config.toml
num_attention_heads = 4
num_key_value_heads = 4
vocab_size = 1404
positions = "rope"
tie_word_embeddings = "early"
init = "normal"
init_std_qkv = 0.0623
init_std_down = 0.00569
lr_mult_o = 1.53
warmup_steps = 0
decay_fraction = 0.753
decay_shape = "sqrt"
train_tokens = 150700000
Each number is 500 + 40 x the weight over its row's rms, rounded and kept within 0 to 999. Layers, rows and columns count from 0. Numbers have three digits each. The size before them is the row's rms in percent of the matrix's.

# layer 6 MLP down (transposed), 768x128, rms 0.252, rows 378-432, columns 0-127
101:491484469558557485507441457513487481514538447496491532413453450485437507464479466501589459543513449531490456502479509552526539607506552472481410527497421478403499499517427475500493456499516404472464475531473541532437386423514514543434469507504477543492475485518510496515491482461511514552481408445458473534534507467448467521486505493520507471451428477495468532516466498484539506519467
098:549512428514522479455523530513478507491445508577499538456535479425481541489523498444470537489491427486507479486479512444502465501493467559509548462463517529634485445451468541459527439522515515495441486480461434512526535440577473482439443453565458549474510415556448469469515501553455460543562559524486463531495493493519488508485533503413503493470539559472510451517572564497520469540456
105:482528533482480494468486443501430427568516487545416517463461530550534549469507428525457450539605529425465532450496508452508458505546514521475509499507570528492480494453460416547456499510584512483491404508523411521476490521490405528504539449496503516493464493494529493469510524503511495428577532411490435522572543523496493516448486447453491560521502492491516465520506497456487550451498
096:563503416503503570430575491446534475564486477503498453496589505553509455486516477477517423456441461490488466508459438485549511497483500457512472541538489554506460511424470508557508473421542495470489469550485467471470457463552494480531472479512545471430447460508523470504561586490496491512521553535539445495524502499442495515528515462444550470450467416433420474511499557412505496522543
093:448502565447534558486501565443493514539490521568498469529493557482495524420485526514493470532445461494452460512572507538556565496574478528547422584519483528454550432442570501588557482498548487587428508524482525511506492501496536522479528522521504579573515482482448462437460540460518531532524492489489423481582488528438528509513475491535521528440488490483496449530475447530477497504537
103:428492504491522533548455439557444464454489429529594504492438497466632504504482495470520435474544441528502502468461533427518467535511542552594503508474456491496535492563484534476518508502470484521508590472558510515509553502512508470452493522448463512506568523493494561430500575433454474520552492489546482485486525495466542526493520474455492459579589518556566468498555510497481482523501
095:497541492507450517470562462436488507550571529507543509524537543453518499387511506435577527515459486445496526487495502488454500452518564476523510473562486505573499570503530451580549500513516458546496494529443462516580571452475476490507511544475485507471525520508566443502531506495424481414530527479478540449442474550558518481536566452493592480476518450505472425472537548469538551514502
097:576491488526451422543467523532498473443455516494548418419560501472469512528481544528505425479484464486487487595532490449537460505461560530478483480497573517511556606470490495458546476531513529547470491518473496493465506565532455423479499482447536568541483508474416494510506488488529449539514532489508489496396518580538463465527547560461521529513502585500500444555555502497500455519495
106:431481499477499465511506487562504464512383527492501532543435476591465577479536512426463514483537462513502441518494495476561510391505527449504523452475488463531439478551535507535483499526460458549508458517525504461471433461497435531497563550502503482542458459503519526517465491497436554434505505558478566520512491509598464555437475548454504550539532462475498504498469525522582495445439
092:511500479489540476416480484511483515488513521466474523563474466506486475545524541585478435508470487425448497444539515513484461507507523612509430505518555496498580468443572497457485452510559556482510531513522512486503442475553552496552465459436468493458497522503459500557478463528472507540495536474426539437502508524499532406537524541494411423532495492510462465413431498407510532483476
097:513496495491500505478498468448499565558464481493490523530415478519524556447455539503390464603506498549556501518508541498540494477492546487478436493516528469465546431499427511602472473485523566532486435513546501501479520459502514470498498507461477477461578509551587500535456545519433562548459469445532423515506541483492486499523524505512494516463531459503416536522567582447447506530450
100:537510452531503485548515458503514398602483449544475495506465408463450462398450488461509555471370441483480535458480463503565511538500452467538478503492532568482483533426517542540510480476516499469464494467591535457501470451534494476479476506482468515514511482531501396573456478501480442506477435519533489529506468488469458475507479476525420520481518528478462469521458487462465497486565
103:512506575532505553532448518577528521566507441417529531557479484530498482451457527503415497398494443488537423511472507518444490546447477502538488460447512532475520459534443517423443488521473512473470534542523561494579455538420515503484462465476495531538512538402505450495505519579501457475479518540497574484508511488509512578447450526507542490552464532549486500469487482512466433475457
091:447552491503428419497502489522478500496456500553532516485517431495456453536502538508566459508475442486476515485532538533504493550540504518498466486466522402444543537563527488485465448458539589491493474482475493477498497519574440437566514552409493515477444433490423561468461528401512457525560507533510449491494498566495480504428491545517438551516479489507513483472489479524431530407501
091:540529476521554535486509504508513566570445471482512517498498451539474532551458456416499466476460486442514404502549477505516522527440526505540500489471439571486500509519529482537502478530485462550434526483491474416511507589435528525483520525547547411503473587526471534479534602424555514488502543548506462499547519494467551552443470474447547465596546457489502478472507550525486490539526
099:506527543443548510462563491462565485517436487473476491492471479453522530481564534541524501468510504513501484471443467571497541509548551435477567438533524467530571526527496513593454498463505387512513473513522511494511437432521529576465540483547534497505463562528537461468499533550539506492522356522506529460487516522516452460441498516510434451513548432454516498502479586490461468483481
099:476576518482577464392537451479492480485522504541507414456531496544503495516446495460537488546544512537519561457489510484425513595486517503474458570507427440489502466477507518468489492542505541489578491496456560442423466499567516480531492463520543523570560539368454465510486554469496498515460395479438536473471453465500478500513540507476502474470526509509473487492458504511497506451470
105:532508525535510478485492547443442540434396496481504489469551515526485445422500535535568468481463503577452522514483482581511519517549491524527444525483471497528500534549472493526483460458499532536451519548501427516462468598553589544479486480475535539441481544481461556505380537504534486513505485522484448554518518469517424495519521500495559551422472546468534490510527483464506482590448
096:527486534492420480457467465448483510514472514467567487495497490443471568506480537549515528462503517517490457511538522482477469544570473466507602547522540527540489503483501524552473403498549557510541533508470475507474532506486529533440488454511546511518461470485535465510506519495492580570483461485517483572580515490536544464619528509572452528412470463444569507531406442470504420503488
101:530513527488496504524411467536498518522487496521497492483537510441493516441520451477495478424498475511521502549570556479516533556538496494544515466560488549596470569564417485459510536426526475505504483504425540538492527479516443476490536509520502472576509538552537546466543447559537475493417508511526482490544459551443441635499506557486500489498528530411525485532463535582503491549479
092:497493478502491332485488520448475545531514514477474508510506493517482495472568507598550489551550520521484523559478488473459494487560578495469493510528470450481537535522538515494448479508492527580507491473465546549490463384538496519475523482504465577468529513460465440552457494523513502569526602492530505408431456465447522509534485509479540478484446496517468471440521438493543524447506
103:526508436520548533491448541603464481444480503507512517510544518556451440473476533463495550511441470518511423542507496436532438462530461473536505470527547515442558536525547502535508474388495440577564489478503541570545438519559522443426489491475523469483516544586453436461477550485510519519475487478504537540533496555482548514497445533530519495503476476513482518512573508560518424467458
096:506514518463515509534552511469495489520533512469485483520543459530547504441520459507594444543460570490429487515549447492538495419556542477578406514528475561555448565487494487587482439575547471493555486547474509460462537439455449438484511456492547493523491522521518591487446498482501502479568446526519479504455550476480549567490482428474480532524477568483505498545487538441521540487515
103:556535503494487522461509444514535500440565452498509429423506429483470512574473524525474492489438468471543524521494444508497459483466564489513496537589472460537531526496499464528496460474491516505466519480466492487476552485550511523445544491564529548527461474545463410484423626468525527495509455526522495536516527440517537480502467537541493495527541513597474519520604521503557488398438
106:528565483513542512506461493451480465497481468536563521522450522468463498461464456487493528504525523421520489508529536469477499511487505552591549518560505528475500469501537491536428425492493524539519544528477529452475536535501575533541497473486511516528476487482511486483533542572522466544540441439451497478500511601474514401515596433456470434596449506546552518527489525488447459476381
102:563549507536479518510524465485401486512481456544477548450495496487575551532514468494511514470517494563453442496485475507467491514471498519563541557443487493538528436523498519472515532523542510564494524538505481492552439513543406488563482525461466580543483494501485513438535490446462523487527512411458396557551522492458543544513474493475480390564481511488501489395418452537470480494501
103:524516473435529506515526521453574539502480545505494605586464606464479532517493463476425568453510443531545474445438525535443524581573531483530513446509467521500473519528449540511488497481501515486531528448498541498440476495539438466401443469460508489479418467478454458467514550489476521466471542479559471509443518458467474463481528486509513506477517511546508401546529536518516471486562
089:530494549526489569483521496534565571514536451426539470483469523506497492486535500504440464483475541524456485572502461509473547418517522472543440470491511508492513552422453514520448514525520488469441457421539547448473492489511447492554561424524499461531429473457549433577480490506527452517553469520435471524508504513453485455468515590458520494436474461410446530525466548527499513420480
101:451480461490586510522428548601491545474494484458467526472569453491511529445412546489496538509550547498443474453505505526469508474425488561454464569519475488507546473429540554420483541493467505502453578505443492461496495450500512477520480442507436469478504543560413491571538473512452479464481494478509449492482507518467462546487540563552500493512499534516491443530537573519557560495452
093:516499496582500517487528588434531573498521464551493548484509465541474456469478482518439604533531503542518516532542536519460468510494582485462574506495493527576460473479518468494463478472502486501480524492460470494493515564489521478520472466435505433494565550530512519551473540578538460537523448522503457550509433471540585454481538575474538450518477494472453558473507543436488503413591
093:508508409539551532442499412503389503519483513471531485504483525483522517492540441517588455499489508433492511463491503449514524467529458503459471552540467483535497570531491485517506467486471476542517463579452579533498507583481455467565492524479445518511462482506542539451544477518474558553512523535447472568537463446575493548530548564470549538549545494525466451568533459491559540540462
096:433531521497515539488496463456519519499407507589542456454510492465501514426512549484584479518570468468593513515466548496540518508505449464465491542502478428460485441406524463517472491485451444478571523568454520520515529470489453525510611535524538502468539485606524493486475425471471483462489547493476531525477487426451515415520541574454505515455476489483541503528507488493504487521516
098:491452520522578498479432452539461479543529523476479515477472517536499472512534510505446474430486498502499470481593473347474463508553500503509536561537571467563538472453500455542498509513501513493548502477484571499540450514525499481452534490558474549495509512466480343468519504532472480443519536556474497415502433545465511460422490542479457507554524517540504544480497540540533502469490
108:489556471496530533441495464448401468479505472474454499494479586429499510547556507468459545482497493465471545486429533445436423522468460466495540432482463556562473435455490531469505515537472500475522445515482496541530487474478540495511567477496476475511453530485469429450587552440498431564512485457498453529506528486524533487474511428445494495420515456475479456518589471495490423455541
098:458524453538493510507531523514499544501548459550509528424485558489513471547508544472472568545402486574490488503521481522558517516546486501418430503457615493614513488470505541557495520504483493471446578531497440522535528539498512460509495495560522501549435467513458461537522485529497522528509493407521536457480517497529568467493481430485521536503500501513572532460506386542471553457514
100:472575550433573501517460516483594519530555483535534417481454490449471471501606458486519528509506483410511490466520489488481472496475493499463498446495534525532405538476531491513470463447429512518567506454477506493482442499500473518488509538477503495531514524484506558519514526485506458568534485518505400562438546629578550477508468474492530505467552530513485512527523459560510582540505
095:572534520431490494516424468486506487371496557483521529526423542506469562550484478488562511471519483448492461520498502528549533493550434522610538512476473507451516536501485469476500528539486439545542481514499529465528599494564501503510511517418492539477573494538536510529486489477454543475464552565590533523564482494477562552512511459492468558522531490498510461508494520571554545545551
101:463505475443467457494500511478458472494513486572463427463508583434527465500481542491543470548477548487529545575513535467444515517571482473471476541492463441390462538513531493489512462538531582502458531558510489577448471475520471465590483470481554501480475536556479524532544468546492484437475555443526496500487502548491475474454483462441542463531562539491531526524547485584480470524604
101:513562470493505554445471444446511490499514431490423492497556549477462466457579478520441542493505487493427428508552511431454479494509522485493504483464457518473433531524476587490454436496458488527530557576430537540469505505496447458538528512516528475527449518515439474453472504556569554524469491522450470465425437539477458493451476478520518539418518510496570510568496488529410493530464
104:477463476521598487447425530458502484552436504401488481424499514505514545537519459540542504535489534487507469507516472470535523542448457484513487497539518564464473460530502449513427534454465465542563553540584429492485497489513459488450592453511459546475548578487522473464452516532509457452589477497529578514433487475475510519464457455571499486534478461478510457535457521443503553531498
094:549473492579543505557472589472455525418485457491457508483524501399554532534505495504442499525354493528480441557442487499539507497523472493512512471517536550523460502445493522512499528420459476529528535474536454514558465487516499546494436526608508456468513512496535402505477467527525496469519508506434501508523428487435500532460486586487481512462521567472470462453467493529494537495526
105:434488482538468534511418464521503530530519552472488563544550521548529418512567475504480548484441533488482454567483499548534561483481450565520448470451437463521567430528452488545487539504483512582553492500450420480524451495522509566507544480583476496545524473537540578480514516526488486532526458464531547481466497471570467489538542477505531467534449512590461507560512517441479472556536
093:429489460441460494530590491509545481475476495419501451530464456542516467497508560425535480428463523499541428468427546486498523483539465444481438451551453504525511469507513497503562515507425534538462447411500485439503558551500507507470488518473498529541490502467487546529564566468554482519558522561443492513490531482494575541537480521613533531482498535482461580529488533549516458491481
096:535496535495496535480504446460542581511476411509495453559515486539452492432547425492543575495408470449491488550478460448536517529489496522466486474546489459528524525476515518512494474440535506543429574514522516586441494494512484473471514512500491498571442410448557512497430490460467570473544547503507442506465459467423483422471539473430553455479492458534514552486515489483518449488451
089:493576466520573517492495504474516505456479490494526472452499529550519583559520424515470477502462544511497575475467511477447483527445519550500514507461488641536492523511510569467444518542488476435536496563463482539471434463462498497441437508455538482447499577459508480536475511526531506496602489519522521515515497491495495554487433405502466528432475443440507451576496464450470527533531
101:480489462500522527589513491515519501475476459519517500497459529452504420441474464512580482513499526534545580522529501564468510473473558542568538474479411416517510529445541638491499506516501508475541438507528482506555477477380477538532403467543461475471489560507489478515481454440498480519566456503499438551476514504494507508535513559448545524499490483441477509472528502568445492531514
096:517511466510502597500456522544441505499523461487532530505528544510553580447430516525502479558488511495555504440559439525468489520467552461443498520452489476474536541484500459516471511520478359485490527547509402526480437516443505535586509458486487509552557509472447460597490529437523469444492513525452442443482504515515494486499510503480506443524523547525459567422514466491471440509455
102:480585503526532492541459543468495500357501510444522441522614505583403471513501495457484552470535499536523529482506482504482503465494568487532491537560523490460472518443494494504465465492460494544497462437479493508511489477480538537521426514503506494495525472554494544516525508417464556521514494514523564554509464616492439509491531498506543445503458536471433543414474495514555489438461
093:493455422548550520486472522496558552538516518526485496506499496521464476462497498467526492532527510473511511490479438545540525511403418500495481525445502548554508435516444509560494398517480566496543481508461452542458487500501468476490504479457503611469457446392485524483528413485489513480548468451464466551507553517510535504467510454510402572482513496520409552546509596475513507507502
101:494561549599551503522474494506496537451495549516535503500471523468486397561493553483515518520448533473499529552482449499424529516554446538548551555483463428475500592465495486503516471532545482579492552458539556494479518504558447492491538468532459508534484388480488563572507406568475517458517496485516428461531449521551492507452532493514468557486486545521469461500516487536489562516482
101:483482453564512493454566514508525504518497528430489465463480519426475498543533483521503579487529482481410491500498494514507515488446459498480532565413519428546507489585497476591495458509483490495516484480434520570493494435487554453520533440415481475483525522457526459551493488502488536383550516540469511491504494411486550501454461485563547546522520517492478489620436458505504472478537
100:426574527478521508505448437460463464526474450530494534524516509556536461559492496438540530465491521465486562553565504494425429437509429501423546445465491515536438481517455448418567501476445528390518464495500484463537458539537472493525484499476515520481513499536546476492547570409456518539482521508457553563525541555520478530559489539491515490497481500494525556534502461573495463464473
101:531529535503521499413485422454577524448478535518479526519430525536414499463534569583535539504506469500423439561515490562497504545480497554542545530535519505441447452534475495539540499536494502503422495524503464514551469480533556477496543494554539498456463458486502460502507543479560524437513487498479499490539451490542515497461470572542494474470509515539473499460412618494563581500542
098:547437477435512504506513485493472518477541488606436507485484450545451517515498462494494478452452412507507485488519530564486558486434488521507456471469441526590429459515555535557430440513463521545452444449473457507497457598494507475518480501496548608490487528476487508470508449507427511530423440494553454467517514513577448535533479467510516498460456545510486481507455476442439501516512
102:509472440481526476508493516511485455466453458469492547435510540425515514408466500523507468568448496534445513531553490479493549432462541503507513481529475518489514545487494547559493453465476556529459482577588426519469429452544475500546462561529498494480527463461445479529472470494419493399537434438536450447487509510477527488464521550477496460548510589493545474501437478535512466446570
# layer 6 MLP up, 768x128, rms 0.308, rows 379-432, columns 0-127
098:485492488463525484496511493505434481468479434518415541511563480471525494448444485471485512593501485480516471547498464432538431511455459536532535528466505556520497460503500556461528472517489518429552460458579500488514513449558576486409480513536526452559498500472498416492541472412490419507498540544484559519533527496475462515438523532530467590532513486450532465602449512480507546546482
100:503497523434580482546445524485479521493503515516504504493526532431447523445524484552441486501590507491511548502542506485451535523501499506480403428448453479479528401495530537479566505505386483498510444545484537553468527474540456499584536535486497541572476549576500483511523498512461445501433505519482477522474523520513565479517494460517440515470434540474542538539389496515455538506445
100:478521446485454477563555485478501518534442494502502502487494547470450509477487576502471550514476463479528518467567491510507524501540493434518546509466491460520483462551482530545543452468482572419411561538479462489482524477479491525473529431499469506505515460453562507471434444541555479427539552455506501453602443432447493490455526449465564485556533512598508472453504468540503437419472
096:450453570463531469505498551503484517442539548448457546467507452490529477397522518454591519443495550589392491541562488551500492534527576504442509514548479499487517493465519450453430474467525492458551543483541503459469497490502517537546486483440500488552496477533461505490549559582503512511457497502547505519461504453507495456446586523528525513478512544416450468499488580474434509525491
108:505516429463482393405526531475575487489452458483452552509477483507460479406490542476570474501506476525498547492510520491522491523445511473479495492517492485482458491412487584472530475529473546489561566523493564505433423497515527494489505511509510480543458580450516533510513524542552516502485482459527529520343510498534545516486539467475547508533508510437540441475484434526512483559435
090:428509434463447505481449458527497550482407498490532437517527509487592470464591479592440533516474425504426537529524504453458516473517528540485516497540541476462509505489526493463536472588535537474531570499514571583475480464504545540451491449469516473449438528457466474563467502430496514507486452478484492504448525551537566489477515497457421529530460467510514517469523455447449521505524
102:486515560533491469438465511519511513530479430552441567472518448451511453535533424510536447477500484496531516501548457531426530510543567425516466512469460489403444451503480544475410518513490497491536567433504563462582525513511505534472515529456496522459505491499540467403414457506456513536504493493573495499505465529477522472546527486421413549452490494555531489472512489454474451542516
105:476473468498561518522522528531598488462539415489442505473482511459485474505464506493519628426541542515500542466439536439522519430471518482452395530477494510465552527513461487540524541531490477518467491482532489515441525485560494508459468435478504462561492476508471502466470544578456429495522516566464567486469426495471493451532514542510438546472574551510463460431443506501512536484468
097:475585442546528557484568498462534492503536505607445457428562452555498488494507536510497529510486573580478543483471557491497512521485527487479467480464467481477473458567498436508520461514510476512480555472522456520546505476502487542478420507609448469480467455469613457472485555538509490442480506527518491455521511419450520541469515547454492539519527499525505477460521442503444516475597
104:504489485468458513496495485528571484504492512492481480550461528595461488505437517451451492522517501456518495583446570531492483495473499429504526517558517462527459506530432465568472567449474507508560486558489504515455419496546400526410509548512451613497503526541559501469496474466533469498461506509519484525509400539450507521495495455484528508457475428541506472466491460492541606489438
102:484596438486504503525552494475513438454539573474478425547590459527498563504444526540526485457525514426480472524498460530473520485487507440487474434496491492512492565443526480520531500453485503518487503490526448541507494526448543522518520565411507568435456504436550580529569561508528518496497475491477507515467494527516502518554474567557487501508512428537560511405484561505448490552576
104:538557503463518492515525528565461491488499500473399570557495479495549495521480467510536502445552432514494510529504492397485461526511470489528485537461512495427444555497458442458554547532504507519506483465579456490489449407473457470434518513445502511424524477436469517446473594542595488476458567503525528493491536462504445521537489459540509528460464488562516508542454498558496573468468
099:538442487458524532479514499482514448455485516497446547482515502546485519451557463485500503572506563569508570469482488474467544523516503504499551597532424571528544450517495487519500517432488505495541460469516499430566530473490523514577425520514481429563460499499462436508520524451451508523497534473549486540397509452464477550481446509433459521474516485470420549571567526447523427481496
096:451541469520531505544503520581487474477534391579537537498543499571528521530457471449504539474517520561459514534480530550477490438461511483487450458537506535412489517487477475560539500463524533482516496439483468552446535375573504543583485571508536481546485476513518518431546521501528491512472554508516522488575540494448565452510458544543551536503519559489520498505508525442491505416507
103:448485551490497429460479479503552474513544427489507486544404496457517556490487488473491526491503496546522487467610493451456519492545524513491447566525525466443472465545442548362507509537449484503513479511475488467470547574391452470450424540476541517505489488461517481513511518454481518553537480467489548447477498509489503411475486516521469461524429527474539516556541439470465524494568
101:507548544535548476484495422453496488556529529495482436507531488497532500512521495451446422553491464477466509531462468490527526442546478461491486511541499467461382505535475446486544565455504473493485488515492427428497487586484444411522505560507533532464471488589449560504466555511480505587480561543464480493481512512518475563471484437541510554508536594559496558485495487474523558453535
106:442465477537388470520471486459555505532424469487541508534507495489502522495522445549430545528523437535476474530490487522524547469481459514527481485525473408539497480512518543535546464485581593500467507505492560497488519566445535504490540521490509554474507583434560486505487557577423445451515588495425452419499486534471473463563468443458500517528508474492534510483442527490482481452514
093:431545542468519447474525552494522514527487485609479479527537402539405476529529482546464478473516484452510530574528547551462518472466545465505461490558477499484495496469555532535581509533465504548536487556499484530529422558441479507481470560550437457516489507471488519496502526554490509532500451557473520522490555462517480479438486500479456486451513508461491558591488490544586554584559
097:445485409498458539424500437434502464479533488516522519494474499423503465473515437419496529496466498500544500489535490473501491516573490453457506558495464457461494448492625543436497522513458537434457493497532484430543563496530491488491520443488619487485445527442472501604470455514446486473490481549473532520524517464458526525522483445455499525552523557552455466525492546494540483554498
091:524475516484473524447495502466557497515444541466493462504565493496456514481542419521500541495554475494528525497526502443490392498472516551456472474512519507478538543543457441463518467456496452510570425448525526491535550460578549475431484606528557510469516592540521479509457400485475518505508463414498477486533428465434527513469487537549542451496544470487506523527536493518480444442435
104:514452496525449543511500537515571510541439576528490507475478453516478494520551458500480471486479507516425519572423473531494457492482497521407521487486504479479530474493454463475482521571447571513479521554474480489531569512542463531517546474509504570545504546478533473579511416467518463441541550506555486494422543456571482455489601494521468503516481480545489426456467514560500618478495
099:542495563464475518445429555511509472573461536480472476485476514455447481487483557524448546506480536483475523488472502572546510527501567540543478448489468463553491432491535472483520479525521544453524490487502484416460579443432568503475547544528515526479449497476469480479523493547476530476478510453507516556498508442456530608494405479464417495506526536503532476495573423505563424515578
096:466457460517467513470455538477525375503503481531448457538505473550488539536486488500508453526492477526474541433499439483436513506486477455506446378555444487447538507513514519580491511536411482469431508577423519491509456550465424507446499529522465536459572525457502537566510478481523475495453475523481535496514498509513506474473513451537519472415446392516493513542473483513470564477507
107:582509490543466492486526513518515524537417562487464411496558570479524481591481518569498512512550501508463501504542542525486523459478461405541478484495457522514446417542564523500508557483452514485521515469513454505538512551540498445553487487489403410459487457454525462585496459482553551541469579491547482499556481525540513470495496473484535525521464500476543568466453502534545541564514
092:419543460536519513511484544488517538480467559596465445484463474554512478466533563483493530492480517440487480455487457508509523490449478483568450466525414432468474572445483546513602546504454528503420506532491535453541454464528528519476518535498562514451499485541577574478467464526535457472522478534524521461532520591427512435497528518507535487496557493514493442549474548540514568522541
104:474522525567555511511521529529505533503524534473508621486502507466468516538481458548488528481496485462494544560509417493430495490488495493534478487513483478466462436498497472427518581543543470465487505489526512437529518538449542469475462469431543433486592486487553515525523570532540499416497570482537494528516534580539491525509416516501523506589494512496463456500535519381516509514596
085:490466499441501444464488481519483496501444480602490518447562499561471476520531487431503506440540584505538593537464485524582543459478556506484509487513491451554545564492513559496548490583547556479521557512561433505536380500463552452521544487483467533483471492483459526535475528491490519428465479446503465594543529502523543458463500533485503533521549531526472502493462539490458466522555
104:426510463524476529484465515432513460533467551540493517437402467489540481464465472501435457563492487553415531485487460491489455505502485545508515479532509533457519460543466515498503454493541507494499544558463499518564493534428465494461479436525513583459501567462527596499523528511523523533502486510551500452568485446438490494435486412457490494507497449613504517468472484476518551415578
089:480542500520495459527461442566529470520477434540475487403482535484501515475529558533482597534533554504494472534513550495522553468583484449481450476542538477537483516471491471456501531494537450498504532606552504517476494516519458559467534512487451465508501534544463537482515544484583443541502440492514453541491571547516556487454545520495588521553426437483530468483453578492550546431517
095:489515480468465448503478465508474485494548553477527567426500487470496449470523487482592538545515502489533488518512504525557526451453444451436395495555431524484521442519535563528516492437532424541553447538486443524509555446499516506427560394465496479453489460453458515461503451429536503512473495492515479577568434541496563518502484494487514489542527532516472556519471524483514517415470
095:474476430480500495535515571446553492517526474566450578514462538496538474474422422497496468437476491554425449553528547464515478556511494536552428493574458487487512488574446521455548467511438531477523545454502498438485473445438501511500519442522486471509512542555438474502474522471523509509526499572495420483552418497512513405482479496448470526517543509474527422464482465462537454525479
095:502525504505493465516475559516510447563577417470510569535542440460501492514531573524539496523501478438491550512527525531435530468477511468510510495481485474421563448431465471538525500475574472514497507409463526401534514518508476489443529506527486512513523521464543434547532423489585466476534482526535467615522496467502442573495585513537497552536509454496518537543544508486501476516557
105:460470596448482533457521457529542485446501442442509500510483514511570564479486520586528560545577513534529531529506552509480470494469481530503472538538498450446456524516466474505495500510539480516486473420542583513535541504521559475544463531484561464479510606413468444463487501511514486464531567456450565512540465481481523518469456490548455487494534477425457513487542558419539561548516
096:479478508440475514462487409490456498493486538462486553557515436556524506529460533496494405435537554452470587531489523472472458590491516474540525480539469492468465443491466473595514508458502531523525452451515494470526530500488498475495500527443555501507509539509559466554489455457455499525502445585536503580488554531468569477501495536465540434472479542490446498534418597461531452478458
102:528556512459502606505527497439556455478468484507489547511547510541514462460492560418515506492524518524455482423517520513507486429521493504399486518568483485524545547548463436472481445451496508475456571539474561499460490545483484541442467471459498461511461542495499388539533479482471541451505516458474516506510493492448575570509413513553430468500551441547514522476564537458502493482451
092:490478558461436485560486520469444494434547492493531530543554477555464552525508459442493466526478483493534434401510493467531506460445496468517504470540512524508548474464467451482525482527484541492525545580545529522601518558477485469511453422485497510597548459536494483470499523556483492497479554498475633487510478434454520511477468525524418437463531522563503526510464513447463450511441
106:498506516507522521481511501508472508526502477451536583514441523448465490438531503564510519466505526521497509511510550543498525516513567464504480474550431460444516425501543418552467586471489462350512470483509524474498496463460518505464409570479535538526483467523536437496611554472511524503543455511459472458510473547507432523563550535522461477533451480550477460485498557565480559498498
102:500493476529435466451561524529551501577502539443498541528463551479532459518478512531479512507529476479487511527519508471528437472563479478470481489517528488485512485523546465473572483435550534540440541477426541513552575522431518448451458458519520496478479494405507473535445500475595489530549519530536486491449439527452459493479487520507540543414487389510446480537475548575537466411458
101:501504524476465508496517485512430453484527512502521566448531468561486535462440453440473482443604479479533515525515500464443488460482481484541482438526534470473500483499438545525394480446510510528569471489493512533500558496469540571501463462440546585439570516521470526490475481471518439516512543505516454465456524494530562563475443491563497580428491456520467424579553500516493544494558
099:551482428523437460459444477475418440531433452484578442491479413560502504490486499463460505586519483539501523528529536523497497545517434530484567462565485540489440472440507496524462522524447428496571550443540549473476537547497527478500438461511455481461397569529570454531483466476501553484442532485502528482531519552511465510505476515512422467526514500528496464550505529458530499525471
112:497564453545526537444492559417515484494482523509514461512458423498470485518565506497485505474494517497471504493511494489484436438562484393483474479498503512483557495521462481483512509483518507432414596491537453539552522519506447465434525458517508523428502462575602460469462521529541521528497492556522515504447574515443466473526504469467484544474467446551573422534586484532483494536565
091:456471420532451471501494474496584530529535491540534519541462497484519525544472458489413515402506457561435489547474506460453565509411512473476461461455461528492486504469478445499583484467595496465445481587528507506472502513585480530497456552524521482554493502484579496485495522522460518523454534464413445579547441532479526464448491496529532553512469534503496509503515423522480489486541
097:454529457559492481456476519439522520502480482489613522427522462468527457459471497477522478536496529519512482481457526542475410525559473523534489475486458522409521459454476546484508537482484505460493535421500452471528530458511458512552552484554450562503544515495497493448497498488512456501512565453510473539466441537516491457511421527611438520491449569496413532574514466473467594511458
086:400507527517439456504517387548478497501545495489491546511566476496460509556524495480448504455474550497495462497501517468510448559470473492435478517568522444482493482567497540529473529472574471489476454542487455581471544488543476489498404502484470440494443561507486445446404558534527493475497521550510487499435524554553541487486441512455447567480451505476492451530514458523524583466532
102:563521550483474543437474518498455479586564500486532502446456513516484489461515534444514568519521488497443467554455454492517538450481434478429527489453441495588475491506505437473527467462599455492541478509549525507466515585489507484490503514495455457576579453506515428473449549462509450506474546552479489474476437475468534540476481502437498523515570520434532532505422469499566541472457
099:468484500454441492518431500508463460520514527491493535458551468519617571540479463502539543541520492622508488553537491557449572470480441564439502541430489506511495404471473499517507482510520501459512563539531461525487499510448496526485546505510452514498492525535525550513489518490477628547478544469473523505537492513505467524462516481467500391527530546548552493402470480510517526546547
103:458464501513474445467498460594518547527446513539526506505483494530543525526459567455516506462491415527485557494454470460472458482494499505420452539544500507432453470524472522458478523600495544468463559520563469527488544521518449532531491472470534501494433491530470494463488481493498451592504465593442505514528546544472613472510494494540495507510494573566450523468446596496463528559480
096:546580503490460525556447476507499429479520521440503544478581540511480494474507576530538522519533496500466425535555562508577517433479559512487444533563467540457507462465478484518523429444559534574535439515508498502425524563480531509508510498444597395512559501454493458458464553473466452469501489486442506481531537559458475484497481494472545544487511488469519467468492492537462542448451
097:468513461439448454529545472476519456475421435570475473529487482494437508501501492509515529519522541483574490552516467409481505518547451460484441572507454499506500472508492468481521511519546502436596513525464563420469535553573528523477492447559521473522469542483481593524427513532507529505515555487563544513489578511482582439496455464490478520549387499472529496495505506458460530522503
104:486521493510452521540503594568470504522452530558493534536523537546480500470525545474504510563450449585480498514543489468477454486462616516534535533559462554478482473472510497502570527432508502486503488519519554403562520574539551474467525528472496515553499530519489437477559582558549545551523516537491504593468518476512496514464517506434485543528462429507518453477541457491484477581538
096:456517506466487537475535476522484533501548504498460504447485515428525498512476499524491491456504533550462517465472516426518512507511589436460518482491540473423469460480536490486431492542519522476487556531470533480486501475580482512566488500441440477547480605488406459535448506577437484574434513538506527453533520456506614539484504482487493473519510527461480461495406431444487495596529
104:465472502449528514452476459493471488500469513448452602548441556552563477500552535478472537505531593559574493552515494546537528452480512530472474494521484487547496467466542453502590529497502461482527495439600521453524528553494428493494478562449541492555560515412552570527507510497440505445453490514484509576520471522560509485507506423461552502546513479495462464540501509454456537517478
098:502496518550527463520493519542486406486444556474514513422503535493547445488449464530491556583501415493477496475516478476509519486559432465466457549551553483490468500536455521453482504474595478490462542542514520499626533495477527459479541512507448508490530540517508516546415484501501512529535506446512570488488465496473551498515545555599530510485537554598476464480557438533540451491539
099:552544426450482552560532450467460488502526495534494531447502503538495475460550488475479469580487595483459485492664499453501454501497473500440499489538527398464537495523521509444461463491541509477492531435459480487508549557437516474491519515544462515489477532462467547562500442475459494447504558520445523479546497491568558560547549470596491532535507523496553492495512489453513481483493